config.toml
norm = "layernorm"
positions = "rope"
final_lr_fraction = 0.0
Each number is 128 + 32 x the weight over its row's rms, rounded and kept within 0 to 255. Layers, rows and columns count from 0. Numbers have three digits each. The size before them is the row's rms in percent of the matrix's.

# layer 4 attention output (transposed), 256x256, rms 0.0602, rows 76-112,204-239, columns 0-127
090:152160093175120174108100096094145172171111150106123228151052076080117147106151112131165194122168157159130089127133073152122118094142177136130124166127186101154138125112085140110110101131139077131125209080126101111086151104127165084116093068099094104084147126105102139116165156082114100130169145113139068139118147148136153056175146168148114161164123116101165146112151151072133143188097
117:122148094164114076120152169165111127134160107139124110099106158098177125156153166162109137131089091189140145106063145147110131118093121119063128150156161189073113143095127122131075135138166123092198147173104124109111105161112124154095121122144151174167132135131121157156156106125150155112111176134137177111120105122155117087107111105117152093109069121163120098081102141106126097124137
102:161104109062127065167141142142115154128090147115107138132132139112158103140159109119101095137111149097105159081112102109161164145153100174104084132104100146146092086153137144156126152147151159137181117121072114153104142123119131104133189133116188129164066166067161154109106180080146193100128127145095155106103143126111113105127144058088084120135128152081091123146163134162087108222109
108:150103109108106075158169169145158159121121131124101059142122129093136155170142116117100117097140150076153180122052154122127067164109115123118098149119162111126043155184151092150149107125092109098179127112053152171137125119090153146140158125099147100127122142084149108183134157109185170101124131135122140132093094126119104168186067136026093063142146177134080117126133149124119148184157
107:164108131147122130131104070121106172130022132112115152142157104118112134112126107113124150156173182075146151123092078153121105119124187143181145146102206074145148127122094136139168080102055077132149112075139138135120157128146194108155129144140112132141128133100184115159165190120122103097220085062125095115141092198099137123198121110117141157123176142156131142162117087147154144069172
096:147120134120129109134084156178092062195140121091132189128123176115160146123148151095130131179089112081111119070109096178136185115194172101102155136141163139117143063131162083116097136169186167185111137088127124125112115133175147060117170124116099141133105157190184105128196128095096131113187127175148142086137082149158113118084112049122152127054118144145124124159049149101106071123117
102:155158136078192130144122129187158134160121124097131185159134117073118082180201077086123069120154123120131098066053086108126119121145121096068117135149130128132121184103162142157054119191109129124166116088064134158140177107102094115134192121088148095075140158120121155129160125081160168140113107129128176114132123098100114143090080104075107105161124147133121130078141171157143183207119
096:097161162107151134120151138073078083165082101122153132094149185107203059141069154135114122167160109137161113132084154119144145098131136135084138125127169150124138067098149069074154156177126146129174136100069096119108133142152114111097163218129109156120089209148162139129192118165120163124127064071133116066098140086115135119117133142141171093127094146104183120184084154104076072080147
089:098158148130179112118138125123108110154134119199160179083126155128098087120115154128195082103121114170155131161119097082132084086118174102106148082200094136124155050120142111162162129131166079145166080124093082108127155130155128119116147185173187130097092146158143148085153095142045181166101070018102136092141139074134172131147115104136153145098090160117112102109114143092133075090136
098:145098110137168122123127149157108182135080140124093171184108113136131135151155079130111200131099125143107127067046055148138147182158109181103113089119114083185158153132151121124135138143127123063152141130149124106119143181087091109168166124125128096169117150152127089083135208072175105136182127234154088170092216130127126096134097100107161131088147145135101141148106082164155121120166
097:072157146125177176194148121069115121133100124139143144093103099124096090138066152099137117139125127116109108132100143158097096104108153109096114125102083174141182075158120163109168174161111118138120133141084098130152120082154129112117130149153180133099137156149124138085150051142065183161112129048059145095116123083094163177117162152147135119186105102118106091141185163123106105123131
090:075157111149123130092087126146078088131187090139158109095184133169157127122143145149115116146198090171074126156220156109107156118085116117144162088148113108095115097147148071121143080119104138139169159134132171059115134118157141147110133135151127101101084115214094110082124093110087116128092127139178136133190119108143117153100119151129153099109071129121202154108126064166146100050114
099:182115143090173123079141132134089156091087083101088202204152155182181160163103060140170175122085159074106211112137137095158104109138124121106116101142146149113109132133148138175171095121188089132149071157079116135127159113138135105142157090115132117120140140168116118133128132134155117136115147135124090108125131119147166116077078131172156067067155133126150094173126168169093068084185
108:068094087135144143163092132082110143076143147142153124106092138138051112132124144120115129119197107139129132154196110084099093143154142155138184072155113150145125091125130211122148151109110150122144151124152175103100114082110105157107089091105127135090142113137066138065114061151135108177111116040123104157112132123119155170172166192146147158146122113125137127114201136106160168113069
096:090121082177138178138138149056130133055111158197185074154125110169138120128079104160101135123151120165105135099137124149074176099111132116097078102144090133092104118120107150135121122144158149154157152146130125120109118184096108126097166135163144111126116154120114164089126103139103133115033148174117155153126163115102146097153190153153144126138127156092112073120146051134086092134104
116:181095160057091055134146149104074134095120106114072134115149177148167137157128083142100095121091146081144167110075161134149129151142130131112090152109107115135118117142159097130153149155154156121100081162145126137156057122123130139160128153124113142149122117148159114161071120121154153111133144148121110102057085147192166144125149132131108094064139161138083117216071120157090091122162
094:122154189178117147103170131084156147151125110135124112112159134089081151170121176137144066148104125119143178165145145085106100146100102121161129129092150132114099141142136098181145185085016069169085148105099105159135142107130098089133073172086126151148157130087134123096117135137108144113095107127121126148166102088155069125082125100161107121166135104138125144120143133070119166181173
100:176137121057104169166109107174111078141098136111133115112105123136138120116132147109128161158082157101104159132144103128121148091155134121116116114148095138174104062128177164140138131113198124238096142164114122161166072103161106086110181081150154081136151104160132143136078102164100203138135171129107145111103084078107104176101129090131090139115140138120073114142121126128127081120132
099:194092146098203128081067121117124062182138163069146155139079155114103062113114194148152183120123110147193094160148137080143135074130123119096127106116139085154160091077111147113162100095126139133208123105134103157165132121167115127154166073169106167174151115165154115154133135150112092150091089076085144087173067122098152128112124097140143186100138117110163131153132124117118113123081
105:048104156123104096115131148038110078093085117148187092081200133059150073136131152131119081146100141123190136157115169038133159189131059124146139099051114140121109092132118118096121146119145131146096169085160086174151118129102131122140148184149099176073136116078154094143128187154158116097099097112103153178127127087149118173095153089128094179162134189118147143162182105114077098122119
095:155111109111134146113087123121120145113146176086127088157068104111096162157115172124152145148174132112146120069155167134070115149112102100116141148146133076150076164147122151168114136126142149137142092165100182168135145101115125147162101063123154108150144135054126155136145146104199162158098121166101148101147141164058100102117088098061056097155136091097091110145128109143114233238098
104:136096133083132067145194133164113193121067126131107154181174122180157103128110074109110127154157147079125204093123149160171084169124168137165106117109116149133092121160148112194174160133066118118110125150090113088126111138097122134124134148110134069162103161126146101088084116092132148080142125122122090131129113180168185151181107153133122071071140148164105097165105131190136061150162
076:174118085111096121120075153106151156110145171104081161174111144101127143097183107117108184152133138116104118079147106130171112126176069142120118144078124109179117129111149122116087106128118173097084091136153154155103144109150162116147168113084073129135091095075127128148136171117199076108138173209141155123105173137154076099108139174084090178140130130092089175171175125112158155143179
106:139163114136073077140079125180105104135147089099089125123155141164188150134141194142125121137121113130154166126108122176097163155112201093111159121205117125085110100093163148159096121119169108172134104169087173102083118140181123119135144095132141118151107161119161201148122123122089091089172119118128156101170068193155108117109145057114162139069114106151148076122040132163140128100142
097:095139154168129182127146148099146089148160144141155139134144099139106099110100170139192121132109125121155099165158091122123092129139090066113157118112116138116167140104133135128115108083123110181074107140131072170166176107171134149137099163163119194057147117148151164143155117166124127128110048102101197131154135111104079213103117079122146092177159128120190097126128161063072166141071
111:137123071103152132141109128163174140204192182090148124148087129149053086103136171117132120108118139146144115150113106132093102106109154139082119141186063151107121125110159191164085148156146085162157123114106117146091120116122093142087165140113141094092156133144095169072089057137109139131128149084103127087161111112063161142131097166074092106153125077115144087112142154124171179224063
097:114121089130102082189119094197100159046100179155094057151157084189176169157155100128094144101150132123098158103171116178149149119113151162127142115159154097107096138115100156130153122090130168103127120180145179112128117116098174163113103103160060136124088110109144107163125151128164100169155156186131092106138137193155172127195132161140159145121173120129142145143103097155160154091115
051:109074165134151119091170125100156158143106083071126103122136124158159144101066125111104126113125110109149140133098138161106141196089140140185084157149157090145117112170095136121171104098112119122109139074152148083196086187116151157148113096087135140081166128111157135138148122125094130118104176111148112103140073167138148125180104072132139117160130105178140163073050120134098159251080
086:142123092120182101106085160137129088135107121130137078142106120147115139122123108126168127130092168138161146122112117115150126131086176137097111060152139119191190081130129118110151095057170047144215088176150130154135164148158163142191123126153177100155100150167135168147145176094085172103146126089112108088136153169069154125167142075152122116149119163126118090159132134154099134039121
096:122086148142117088130107132104076135081106114140119075176141154176071183155109094172124134122097154128141172183192143131163155185082138139173136070106130167111131115156145106154173118058119091122089123133114142106111081146128152180175082124099167137135130127227117112114065106095097118090136110109132115137092104198143199172121148126172099080144118155134111135157121138148085064078140
091:181145120145178084122127172134129144204163155055102132155139142137111123144154127100096121103181146099097076096144126103102106089183087107079105142138143077179106114108127109129125126144139145119133089111054161179108157092135121124139152137096097058124118155118133150160150153104169096130120084198114155080149178109088101101091112089075078080106115116093145175148152157093104186210156
097:101164072169118081154089108132122136120130113142108136107088110072121120106174101146081186100131158168133108135160056144135146140151104169162128054172167078174147120093127161078123123112084133093147164092115193106103112108150106132129113100074127117112145147143099144126143168123172077155152131109156121145099165144101116145128135126119081213159121120130108199095206076147171161113119
098:130112126144088079107158148136130168121159135156117131118106163129153155104141117153142143116078129152115117105122107118186183122156102186090086177096138165120110115125115126070108171128151172077162170136149106123111099152049151127135099162104112145147136150116124131095108182092152095150138148203158100144100202111226129109148145159129157130102155151135132153108133141092151132142128
109:099188159180082122165104120165161101215180116112117204080088139084084094070093143112127116092097121113125065130081082141144105081122105140084091148115110128141159145099105111125087112138076088124103080132153081157161182091177124119106155151119115157160137139151122161148176133124145107108176148093113176166131147082106056200084097111066138150140091149147147153099094170110158141139127
097:113158134151030149125125181077105139059150111137139168078126148148098111130104130125104129117161091119147075099138132203147144142139118100141168158108101112139129125106109072091108149129102152103096156147154179018081132127117145125107133120053069129157094162130123129083108118126148080053164141136142165136133170169146077140120172170105116102071134141155106167110144059158126101082163
093:126138105152167120156130148116101115160107135153118169123115145112102140128125101124178102102101120180133107141096037175128102101165184122152144051208140136175169085107154126093145121120147109102166094127109143091110166129162130098116102110164188143096052153159118118124188104083044140143183053109134158107144141157088138138125143042149152185105141152101107106096180125167147118055132
090:159086145152179085093125134185163096164184142130151128147122122164110111138127186144175136105074112108144149106106160124085108155071189117164117090167099100116160132196153166162082099103160102136149095173142155118103139150148121156086119092144170111141160090135060141134113109118136088133110124099134143101176128105112124099132148078132148053093162115135145083102075131128118148137098
102:101119076169127104097108155140106130139114130160095132143101167117118191093172151136097146173140129185096135104119178106104083165161118159155136166131109137090119118198121113080145108095134139207102146029134119122124104149134100103147117096096121134071128120108132118118156141100152037169149106154210107148067179140110086083162162179149185118127120125131135136134163154105154154202102
101:112170146166086108116103131170165110185174086136165145121127201103172138184144129110127120132126141114108164115045156105090104108159105201094151147161119168061111107119120102115102155077119138080151180098101117145080111079079107165088086173124091160135133111095159169133172147155118125116125119145154147102102069136152134137133117171059138130157076114093125154150145215104153138049128
100:119157071113186140148117125112142186138124139093134137139149133139106150126142136129088131160143085092137159096121179126171122150121036127117098118145098108148167058155153152225145192181125152123164105097059127165123153122144098154167108112149157060124086144161124172098103130122143142067085081115115111110137144108089109077131122096088128120093164143073092118118150164192112133202145
096:139133096107115113148127157090114132159142125119104090131118152115138093155154172094109136142167128055196151162023177132137089142117133125107140187131172133094139057177103096179122149091114150131195140167078111150129116147111174139147174134128142132169097143105148185143143136109120157086091183093079133116144050148090103122143130112029096141113166165095157093125106187131099079144160
093:160131136191126120140129173130138125110121142173112128085132114064070157122091126168128137118157130110189138097066093151069111113101139131124115116158158076136122147136110135154146144088138107166174101143152175153203125194200182091136114090169123157090094053091153122123162194125154150097154075142126096127101112124145185124149071078104109124108138134127108091141143011136102121154112
094:101109104115122155134091103133143139123144091153161129148142187152131140107131170106058170152143102104137137117193099150067180167157072160104110080142092120084127107126147130086117132152197180175108160085143149134088086117115118098123124106152138120078171141161154112085158108185050113178103111125121137102116104120136149111153144123134231133115100112064094102150113134129118100073146
098:148119143116149126119097137127129141156138138110183116106144136138108110095122110060176077134131094078091078107063114100157140126097151145097136157143125138094179082174141094123118111103086150152189121113109119150093141149089117127153164172097167087176140134163126211150162131155069187107118113071103114121118101143111170147118135123079144083162131133097142144076129180124084123213167
087:085149118163146141118095153057117110159152101180161099102135165118131106162089110151131128126172095124117129115114080079110138139163152189101158042109123150141166089160150108078166180148106109086144115083083139131109125133103090141161081181147181127119101149158089150095135146182083156116165087082116097068102138124136175094162103132166134091120082141097131093154086118134114086085109
084:114101100133160174098120141061110153124152103189189124068185146156122083144088085114232103107157111114152112148182127097108103120103174140169134107148069144115160060138152147155151103156133106156150133117108100071100132120093138144121117160152186111116128177132111162083138078145039162117128079037080107091121121127172144116150151129146110098147112148124142107148129109136136052091117
107:160121173158145148124154130231150136114094181096087119156162110129107151145125178154096128130108114118107128104080083141122112124100090179087093126136163084115129148159123114176140125121138103111155134128117103132128114158147108119105129130126083097176127150147161090118114181104150088109132098195159107106175153127093102128114100111134209132112149105111141106136062097163108178145148
108:089098079095093090168158136052113136097102161158125107129104151121092116129058135149119138105115159123144165127130151104160135132124104166073112087073096139132151110150099123120122160139153170092102115128128116174091087146138117140082140130156135192126080133110129146147127136157170142116146097102093147144051159144122189136153181148111106170142121136138091117169141088101107098114135
087:065135165190132166076131171103103096157181072173187110116160101098134117119138162154103131107137081169083083134196151118116160122090169112171139109110112157096117095097097103101142083131099093152147190134116131092099172138106150174131114181135150105149136167157094143093160115142076125119071130140123116134187104085165153130120126104153152115117079075093202111085126135139153111074146
128:097151101124151100101133164151124142135084092137108158137164141155166187081079112149161121142134135159091182098109134130146083160152166152105087132167097182130130105196127068132207134095116090136078080152103117147095147151157118077139137134137116159124130135212088112116157163163136104093140140111182134120092181112122126128183130113177159018142125128141159118107099163130109066114194
102:096088138110092098139097146117061129085153134136131082089069091166116098133096069111157102119182147153116131154182145099141165147155160137203164081104155143148087128113122144156143135145099167086119096112163121107176170077136101133146163078061138143093111147143094103107118078109196122120110117105161132149109083163107122139091112108117117089132102126183174177077178097126145161179091
112:143123108183103120124158144058143170092108099134109142142089103104093133127112130151188137096182121169092102114108134126133091076124130075115129083082081129114083151107080152146110136177114150107128148145073103100123174140144128160114153111141103117115150171072098145111139104143226106094120093117108152125112180114170085093137119169124144134078147149150103096134194119098145137170155
109:092137128108163124126070089122053177169149142130137071118109123202074123135127058124153104120170084116144155197150125137093139157140101142118128099121117116186179124186104125125123152179100115069125106136160114148149125100077121114133094131111099091105126138198168120081069095112107170117096155069159073084131116142125163131113115158144080122097145143139108180157094131155117102080144
104:139114086120124149180160109067132149150082125143119178172157155185152097137115137083155113181099162083110128118145116132170130103141127114163140181125094179161156094113135141130122101123133117208068126122103114158100091126148119076151129163134131130139096154107160136122151079100081119187139115133098114127114128130137087137150222122168085153128169145165115095156144126113124104161157
115:131127063073120136172156102066120141136115148143165104147106161142156147099082141131132174113106115123143152153179114137126136128168149132125129071150073158155149099116106217060166125129217095188108117107138126100082091129156153118115126106146149122077146104125132105093126119179108147168161161055071147128114157089147155123173160147175103192111134116119066096133124137098145041074114
104:134113103156128187150112059139123076109109092123143185109120143083136162124120145130085166129134142162149136103193133132105163123182090141130141097095096101155105158113136126053148132059168137164088090137132112156113109112173117131136086091135084151061200093144141116163139163171165118173111101120202118133107168105147162115178126134192136171092176116115079148144135095129177144087132
097:171127187164171120124141124084162110092126114140170124153148101138111069123122100159164062116079134128142127118101082066196132127129092101132116120091146093168178121120165174140134095119149137091095162077126083135182086167120109119166141163114159077110135144106144105129073126149193136101107075131132119131174107082130147114065131125200109165084100176104109095135169106149092090115123
093:157130120127110207103108085132102142145155135036130175117080098090135148097194142095115132165172169135114100105102163168133148099109111117085130161126160115122086130149100145179105153134099187156113116157085150154115150095146123129116091105114106093169125095117136147137158114088144132125108143189130157157161106130088067100095144165028067140157170096105167150124163152104127210180164
100:128148075101170132129165189160091173171138158120155140174132119159073112108088139152123110119191084056190143150122122148127089150088154142124112147138118141159125087181108121232150181126111063129126097193088127096141130163122128147110127132129100089174111141160098140108112099129102152041118117083125096095187121147118126136172109139134134085095138149184119123114057119177102055175133
070:138145125154096106146097110202156120086088182084079185161081111093155196106163132122074156161131147123091091091151113131162114107147077129088114125155167083171116171104152153112115130111127193180076058148167130171102156119200131128116146091155085126154102115121146102130203174144196086119136134219164139146103159097073069119131138109088155146117153107108131139145186150133143171161186
107:136195110123088151111158127108131121186173101145154158102135172134108114153143158131129118073141093086217151161151177169112148157092125102095110122191111137098126127045126149133116150122164145131168124174092175086084118093114127169119114085142166112104101118145102144105123042149080127085087101084064126148153084115210195108123146154100118184102137078136131064138102153128137117047146
096:126100155115157113171136143063101116090115102126175077126124156165123063103111113139151094089078158148088090152101073112136105091101152115106148133101128134163192110125156100091149116126108137115095153147198117128117115124086128097145163177075110138170172126140121121139074119150152156139144138017060168100096116158117164164107112170157086074189113132126163119129137106109132136097112
101:138079104075160077142101135154091124152148143101168132140124155169092112130124139065148145123144099125155107188140137133127112134080136094121157144145095153124117078154172128150107149110116124154168153141112130085100105095086142137151177132069105101114155137158111159087065033129095141087133127054097162113126077141104143165098078188082122094165101107149190165110128159118178150175084
103:113154163144105082139176134235116112116143168147106097136140119091120160123136150186079095119131103159159130087123185151119115136109108113133129105177157077124061169118107112165127113126121116072137116196120117127204141131157121161163083081151068138115108129096118115170149192113164142126109125186163152126185108127142106137117071055084180182094107095138149156129116110161163161148080
054:114129114156129084058169122091136126124147068074087097134143107092154104113112099141118141120132113129168165145111178127069131199121131117196122090143138103144085117151142163161141124139090136104126172108075119083165114164083092127161093064104142099074140125117103132123150135114134149124132119083155092118154041138125113146119127070097107111155137118141162148103135101141111135219112
082:133118126134167169098149179138148093128133168107150088140155113118094118122141149160126118121099086125207131110103107088135087130128126142079125062133060105121125080165111158090141132115198093096155095144122155116167137141105139160115124161135141091110101142148075160081134144157092198088110054145102124113115185071123182097163098066133156136178112111113149083121121078112104116027090
105:071118124140159119133123179184067125126122184172170092162117119162103110078147132209113092123088126167142174127115102113164117124115125120127113084109170180103116114187132070128152107089144084093105102163153127151161117131104096110109104190093100123124120149196135090102120141087092129073160131149177154171088141131112161140135115085154128077167087120122140160126090117139076086075076
100:113141139155176156096083151054118129163157105039111124130116127132125142099141151068113151137172100139140088119180170150120174143127129088112112137122132126178123086108124101152109134141088160165119121146053169156105161122118125147222134143116155078149126152180096174100148041139073147133037164148087115126187141125104130086110131110093081098120152135079193126176118193123140114160211
104:073109176196133076105111139158106103095167152144124122108149073106105140136141151177083130122125115160126115102150140092123165142110086137185138064165183104131100167088145159132126114146112144096121155106128144136199141131175115135132102106107101128107136157098143102121120148130191066121086137218194142100190139093130158111096108079151159140130111091116169174097137092157166166157096
096:133128161093150116094091069189158172099076157109070110136178167181162160156155130076087172156133103107077149140154178153147112159202064141161134179128126103148130135198152134125116182150117106121116164113086121088132106086127113163196103101140096063123137170167152121117048135084142099208099148173178132103186128144115051112110129145140181153125152124128121144161111153161179166138151
110:113154126113071089151140125093146128092119092092146138085139150185186098127056117044079144085092124112164135130139139138102096143080115123109138110177111091122177144103151136041122086129120137154116132151205129104089135109105161152121150154117098184144162141123114148124159143160109124140175194074056118123108075145159167169154163149133140133135087115161128092137079139116159087110085
084:123160085172096116102114126126111169099103194122108115105067036147121130162190147121106154137202097122134093137128129171137139120121096112108140122122177116124152166119101129075134165153159182089136098168174179060143157141138113149083102079101123083149120140123156098088147054100191058108158161152148138092124135126130131112117141139136105081051135062168141148077121062137122150101136
086:090127176173149086114173193093122108103184144158143074097162172106069160170120136166160098092114082171187126107130139089148134152110134116087137040094091116125075120144143121086138101136123141096150088112126112102187144160110131135129106121117184126122124147149107093082087172185113155076059067142146107129134156124123161143112091069125146133178136128056127081147129100133118118090134
# layer 4 attention value, 128x256, rms 0.0559, rows 77-112, columns 0-127
105:134160193108131135127140117107132113139082175106091094092116130146102091101117129146161082117164092113131082124141147176126178167164160093133095100103093179141112132121207201085132102186107143205127121151151205138151099115141148117120145164135103143093210185113075144116106133146193144128054086084086103111114181067117164155132095158098158084094125124119147150126156121147127174122078
092:147166171090130128113109127146118111174128147141139149131122121138139089158136098106171134109157168192192142138099146156162105114166176121137120115176164089110074175101137122127140076116111088121160181080109164063148145153138140095169149095139111046078160136140112128106085075118077122166152126143114102129154162113114174108106135192130205111165129211181162098165137112123102126150136
092:180159167127125144087129118166170150142060163152155168131186127146212078160124121103187122113123153169108113083173141154188158114184107073103027089117129096136103154120150086139160086161179161137152186139162122130168148149152174142134171128128136041145131139148100111077108129160140103154095150145068097129103190105168170171162117154176171135097106104119128111121186095113070144142082
102:093081088094097169128109072105102161116142084130141176208124106076183108142106144070162131140137132144078117099145140111214095092158144115125088151049089123137124127106098114069142080143130184126104123125122045112129139093118133146124142109089130119176053136131133133134165083135124105224204158173098128090109095180122126129141156141198149123125117138120135112116085166096130165139131
098:154104125094133130154164143084109150114194102174058115150102134137130112142114125146173126149034094137102122150125150082104142133142137107114169122092091130240081110091135181109127120141124129192126135167109171143210119100125131156122134136159151143108111102098060106125059125128137119087132150145125089145115082121096135176130144150128099145138106154120183135055132151108186146145121
098:121164107124154125161141119157100105134107138095133099166166119147139117130137101095168146074145193143133174085170157192111121141078160069148063134112154185131154221151173114172155167129187132080163155119130149078146174119151157097165162100161176110087144133148170092150185089111164136088118134086162144101138123150119071125101133184128142151120099071198119079102140111180129107158033
093:115149077108141129080119170112138119116167150120082111121121179101108091128149085147156124150127052109120082133164111119107118174146202084090140142069108156209114106098099184069133142131154121178137140130131200106184110118135102102123124156121029103054177216110109159094089097105131112187137146118054139121116141064108098158085143183126167098098142118145156126103144189155159160115118
093:127161138126161046111194169127136112143169117091095137187111105065119115106133139156188105189144149123133080096080101163123134127099216121140085081103094111123074144153080192005134131165147099092077116116130131135158094136110151132167172144156114082118113149109124169105113176105131138062083159145141123118146132130123079120125135129121152144054128138112171135106103205199101062147128
098:104101129098137117106088150055166144064114099106044096120115125110170108149122070116121194110151102135143192135142124109158133137093127089156114058133180135170194127128206053091159106132096162103121158168139162169133070149126096135111119057094137160078184134127089154139091070119110129171196149109118155161107167199177175117132151173182103132134081183125111130167149115147118114138153
099:081152043094136129129159145129172137156130099108090160071168148114174152099190160135154126097104087167219114110114152193083134198084117126163154212151101074156156116144101156130124134118155107167120106181116121132178106145123065044160133144122015105103169164135163158115112182098075112103176088118160139140103121166140091096123094148140171067174169144141118122126105140170135132130162
099:190087170175133080126116153129096141108166121111153098068098160162112133121127140133135129182188175079101102143106097082056173117217133099142152063088143146099116133095163165069138177151147131084064096119138130148129126127128166113118135163099158139138078131134122117126133162158163135114103153118147136126146117153122100193131177121107119139073183079101133192132172122117089067122064
099:126093138091112105147121102065161095091095131100097152149126165102096112134148161127151102093094060155126124172119110098086144206115132120058118120074115105213172119112127196088108133156142128111094142110142155099098081154145096084153140041123157106105163148121100171127064098177143138147130130094090100076157122164195170122098157157163113166112047145108055069159134152131148156124083
102:126158107156119119098136121145110112203193098128201168086138114127123167070131144112082093118133138123113081109128169227119066134070139156119123210181110129033184145161066074165116145082146094109169125132118067134070111167133145079186078195162146172170114126113223158156165137116041133112161144131108114117144146118138073118099131125075094148127102126161145135177104095185113106105121
102:114111143085116153108116144128136101150048127030157110057111166140123135111156124150126119162159064060225104170132135100143137169164131199143192189146142166163146062166188145130181101103085113168093140091128136147131126130132073162151139137095140087108158121124119090116081147109095142161132101105143129159120070074139151147120131103098084097105166158095104136179099097117111133135128
109:170143080097132105107146125137107111089083170132108153135089173142152114093115135147126128110035091197164116144171143103138114170092176129089070100163133158179107118087152171132116102139135110184124157128127128103179144123159109082152162129167152144108133176129103170090046123130107108129184106154047154168139135081115156164154120150138192125145125184098168109107161159159150130118093
092:110138141111102175127175091207178162192160111218129121134135116078168131100120133122132143118200108167111128136101136127147111059125122164097132114094105096092115148144121152077178172111120181027103128115123152057092163106111140175108134139137082101137123074141102114127195159157094119103114120130176151121100105156102129096125108084067164186137131163107119102087089183107093089105196
105:116079118096116114144159146113151110141163105154063164155086136138140130135142156146132108148048172114136136156085120113170113149117108148124158181112106052215061183201114173160123143132074162121137146131129111108136140099098081129076107163135119113158149120125057144124053091094107148057098162157131124151120122092137100195138140128094164070148154131128106119118094130085148135135098
093:091095137141066108082152136088142134090161103129056128144104103128064128114129162138100169154037128071097153159107133160129111155113132117110162130177106095158092148125054191161092167142102118137138135133155170094117131125114114109050114123151189114099105078094081153097096148167161135142124191129105120149119077100189139108038121154095101119129119084122175095103086161125169162121196
104:122128133098125130108113121090099133081121104129151123124143114117073126113137106172096149126168152115135164174176090123103094107095211136182113116151142154135146119115111049134141130129065123107142138097117123128089140088158152081134152106101107102068098163153157160090096122053124132170204126197132192192106174183122107120110147119103220099170206156141146157133108166143085082151157
090:174134152136075106130101141225166117139092113148188143134102072182140130181077142113130110098117115122130148093116197122154183101182106152151175129181184151076107142079170065156130067100194130087191175103157098129142190179149137151109142130146182163104098080160192100150219135166106142103099133135155114104126108130157155073123113107108136131096090119133159073121116106094120123124111
090:154128127120113092065114123109156136088076115111162156101137192129194099146122128088198095128108100203119114148090092081129099143112184165073051073168099134112129095114167105074160094135177152164121161081133116132103131109137175097172154101149140043180081186135122145104054093098136126143188130168061089135143144079100170189137161170178182101109075146092090093158132173147068102130158
104:196109100086108121133113107134119162098105102147109148203080111141130111122129113109122158052090118106098202101157124134138156130161077166116148141148138085106108188135160113178112058098126116085207150113129086098132130092146128157127138074117202154144145077097100119152105083167118116158128127083126106154161070163166170055099135141104120112185071128134097075128150088056140166104150
097:162124157108106148199123091141121111139141151113123133072073136125136098110107140136181107172154145099080069119120138136100145137219170134163106091085088144163064128138111184104094139159155134165127179054123154125121180110117195148150117180169106106196130144118081101103045153121166162116078147118138131044104116148076148205176109100155170149102115167135170147078128147127150097137078
090:056100055132088160169141133150125117135138089159134140140167087069085175110122127151101119135144075125166162123172138092052067093059158108140142153152139147157115128187081084167091147130152110087096091142154152151142098127123098122091140116147071181086126124115136096113139121126098047103133147130138106177101112196157065132124158094144171178110159109132103119110074148141121115143178
097:150123051122106121105142146126159085195149116126157129097162065148165151112143141132168093109093145098142109099103113175111118123115149186115148142167133175071111141154088072196141142147163100084157098132158121162120149174126172105125104173172141096182165104108224129135155182172100128094100146083178116113164119106169092129128127116127104167137095097163096091099106064175135084129088
091:086132164125108172149105123114167140087089101092146129096152128156130124117104156086083171168138151126093085133165150134109157129148113114148087163116153106133153135069117170090074084154130144158109138095160117143063145170122173151099110156081141136170094146179127149109104072168119132163181113123120061131087178107113175149132156165182190135139139159093120165117128071099103117101145
240:083083148151142123182141032069102136121149139168127169171167138071177186106120155091108088172107140174127113112103107149176104115125160162077098161112088103128124134106102119120100137115082138190087069126135095224192105079152093092096155154158086148159091109146175132090169120121107071155152106118103125114056140132055141109108127156135141073139187133140117115119129143073132175163165
080:156153211093114089105143153104102102165117108090070164138165131096149132131076132163163136198132119116140090114099141124126114098189165104205106094161145125191128151120184105084077152192069138105122127137099100096195131154143117131132119088072124057085111133124103141127075079108141109168131151116100108114124070210142131108111157172141113064064168149115147178124105149155163083123181
096:070124165116118120125121141095096115180115116145135145098139132069199165144113139143110090157107077204087062160160124123097087078141168065136074163136123151063159148141149142103086195137139153101107106157129098096117084131136131082157144081150082167120102151182135180112122120153094087119146165120027085082125151178135164132071210139186121129102137190102107135159174136147058102126165
092:206137127119088135136134145207124115068143124125172122119114092113123107127133099131197102155151138057095119115145119091101168140131091155082177062159175145127051159114158090137084162119181097061134173116170158078166202154127135112152162103163192051109097081130137085104138179167145134107108171106118128137132070094124110139149124169083125185085106110141122101089168087165146109137057
098:138119062129127150144078110118096140136118101180147125119117095147088126100116142126108120096168163083050108113193157208137119112174159144126087193086160110047172193093139090134123125093111114030139105169103125137053131109133126153172101165164172146112147099186136154119160140170109160127170039118109142132093190198125111104133151154124154100153142104170120178169138022149088105137132
089:158155134123183126126088168095126149144125125141119098154110124150107140127132069157107182127093085152204139169094110119157139156083074167062163069181124121117161079072127113155101083145074133157138119139117237138116132109114105148077146141136216144118198109078055121157151129181062151108104104122113107130150218047151170122133109120129104135155087191138175102158142082145155130142115
093:070143054121154136200163149122125134111174096133063090170153119107076144141189174152163149116176151136145149111174109134092094164088132141107127145109104167136106173117039137196086169141159128084153101142124129141130115126092125107146130127139074155127155101098126173155094119117206045124083094082238143115094070153095148115176082160186145122122169066179133150074126127138105194114130
100:228129088102173142051112132082102140153112099137145097089156171138112130110088105144166114134140056124143152148148107077121100171148143098100115101098145128142136093085167126164158103099121141152168142102133129201159136069121174174123135170121133155151129146102034166150011115105089109164110093112124157107153080111156159163154124125182079148114155137093133120182173150079166132116095
088:098131208115163168104140132119106122147177129101102174147122138082177111070105117155117148169098130068107083111108139139121126105160195095210124111098090116203107146135095169090071183072160097134030121144079141155187052133117090161204099141123117108076145107135110139113102170085130129095134128131129125096101118223170059120124135199120136163094133155151170175114093129162154090153158
091:154120209157153114146167095111173122138118114109139116089171107135072134132116132149185067175117098035133168112084122122115126113176150113171159072181154199155122143134130109152140152148105094097105144054153098143168147165123170127196153198132112083130136105125157072158122210174185184160061095061188130118143117151141155089150102138152103145114087073087117114080147150145173095145089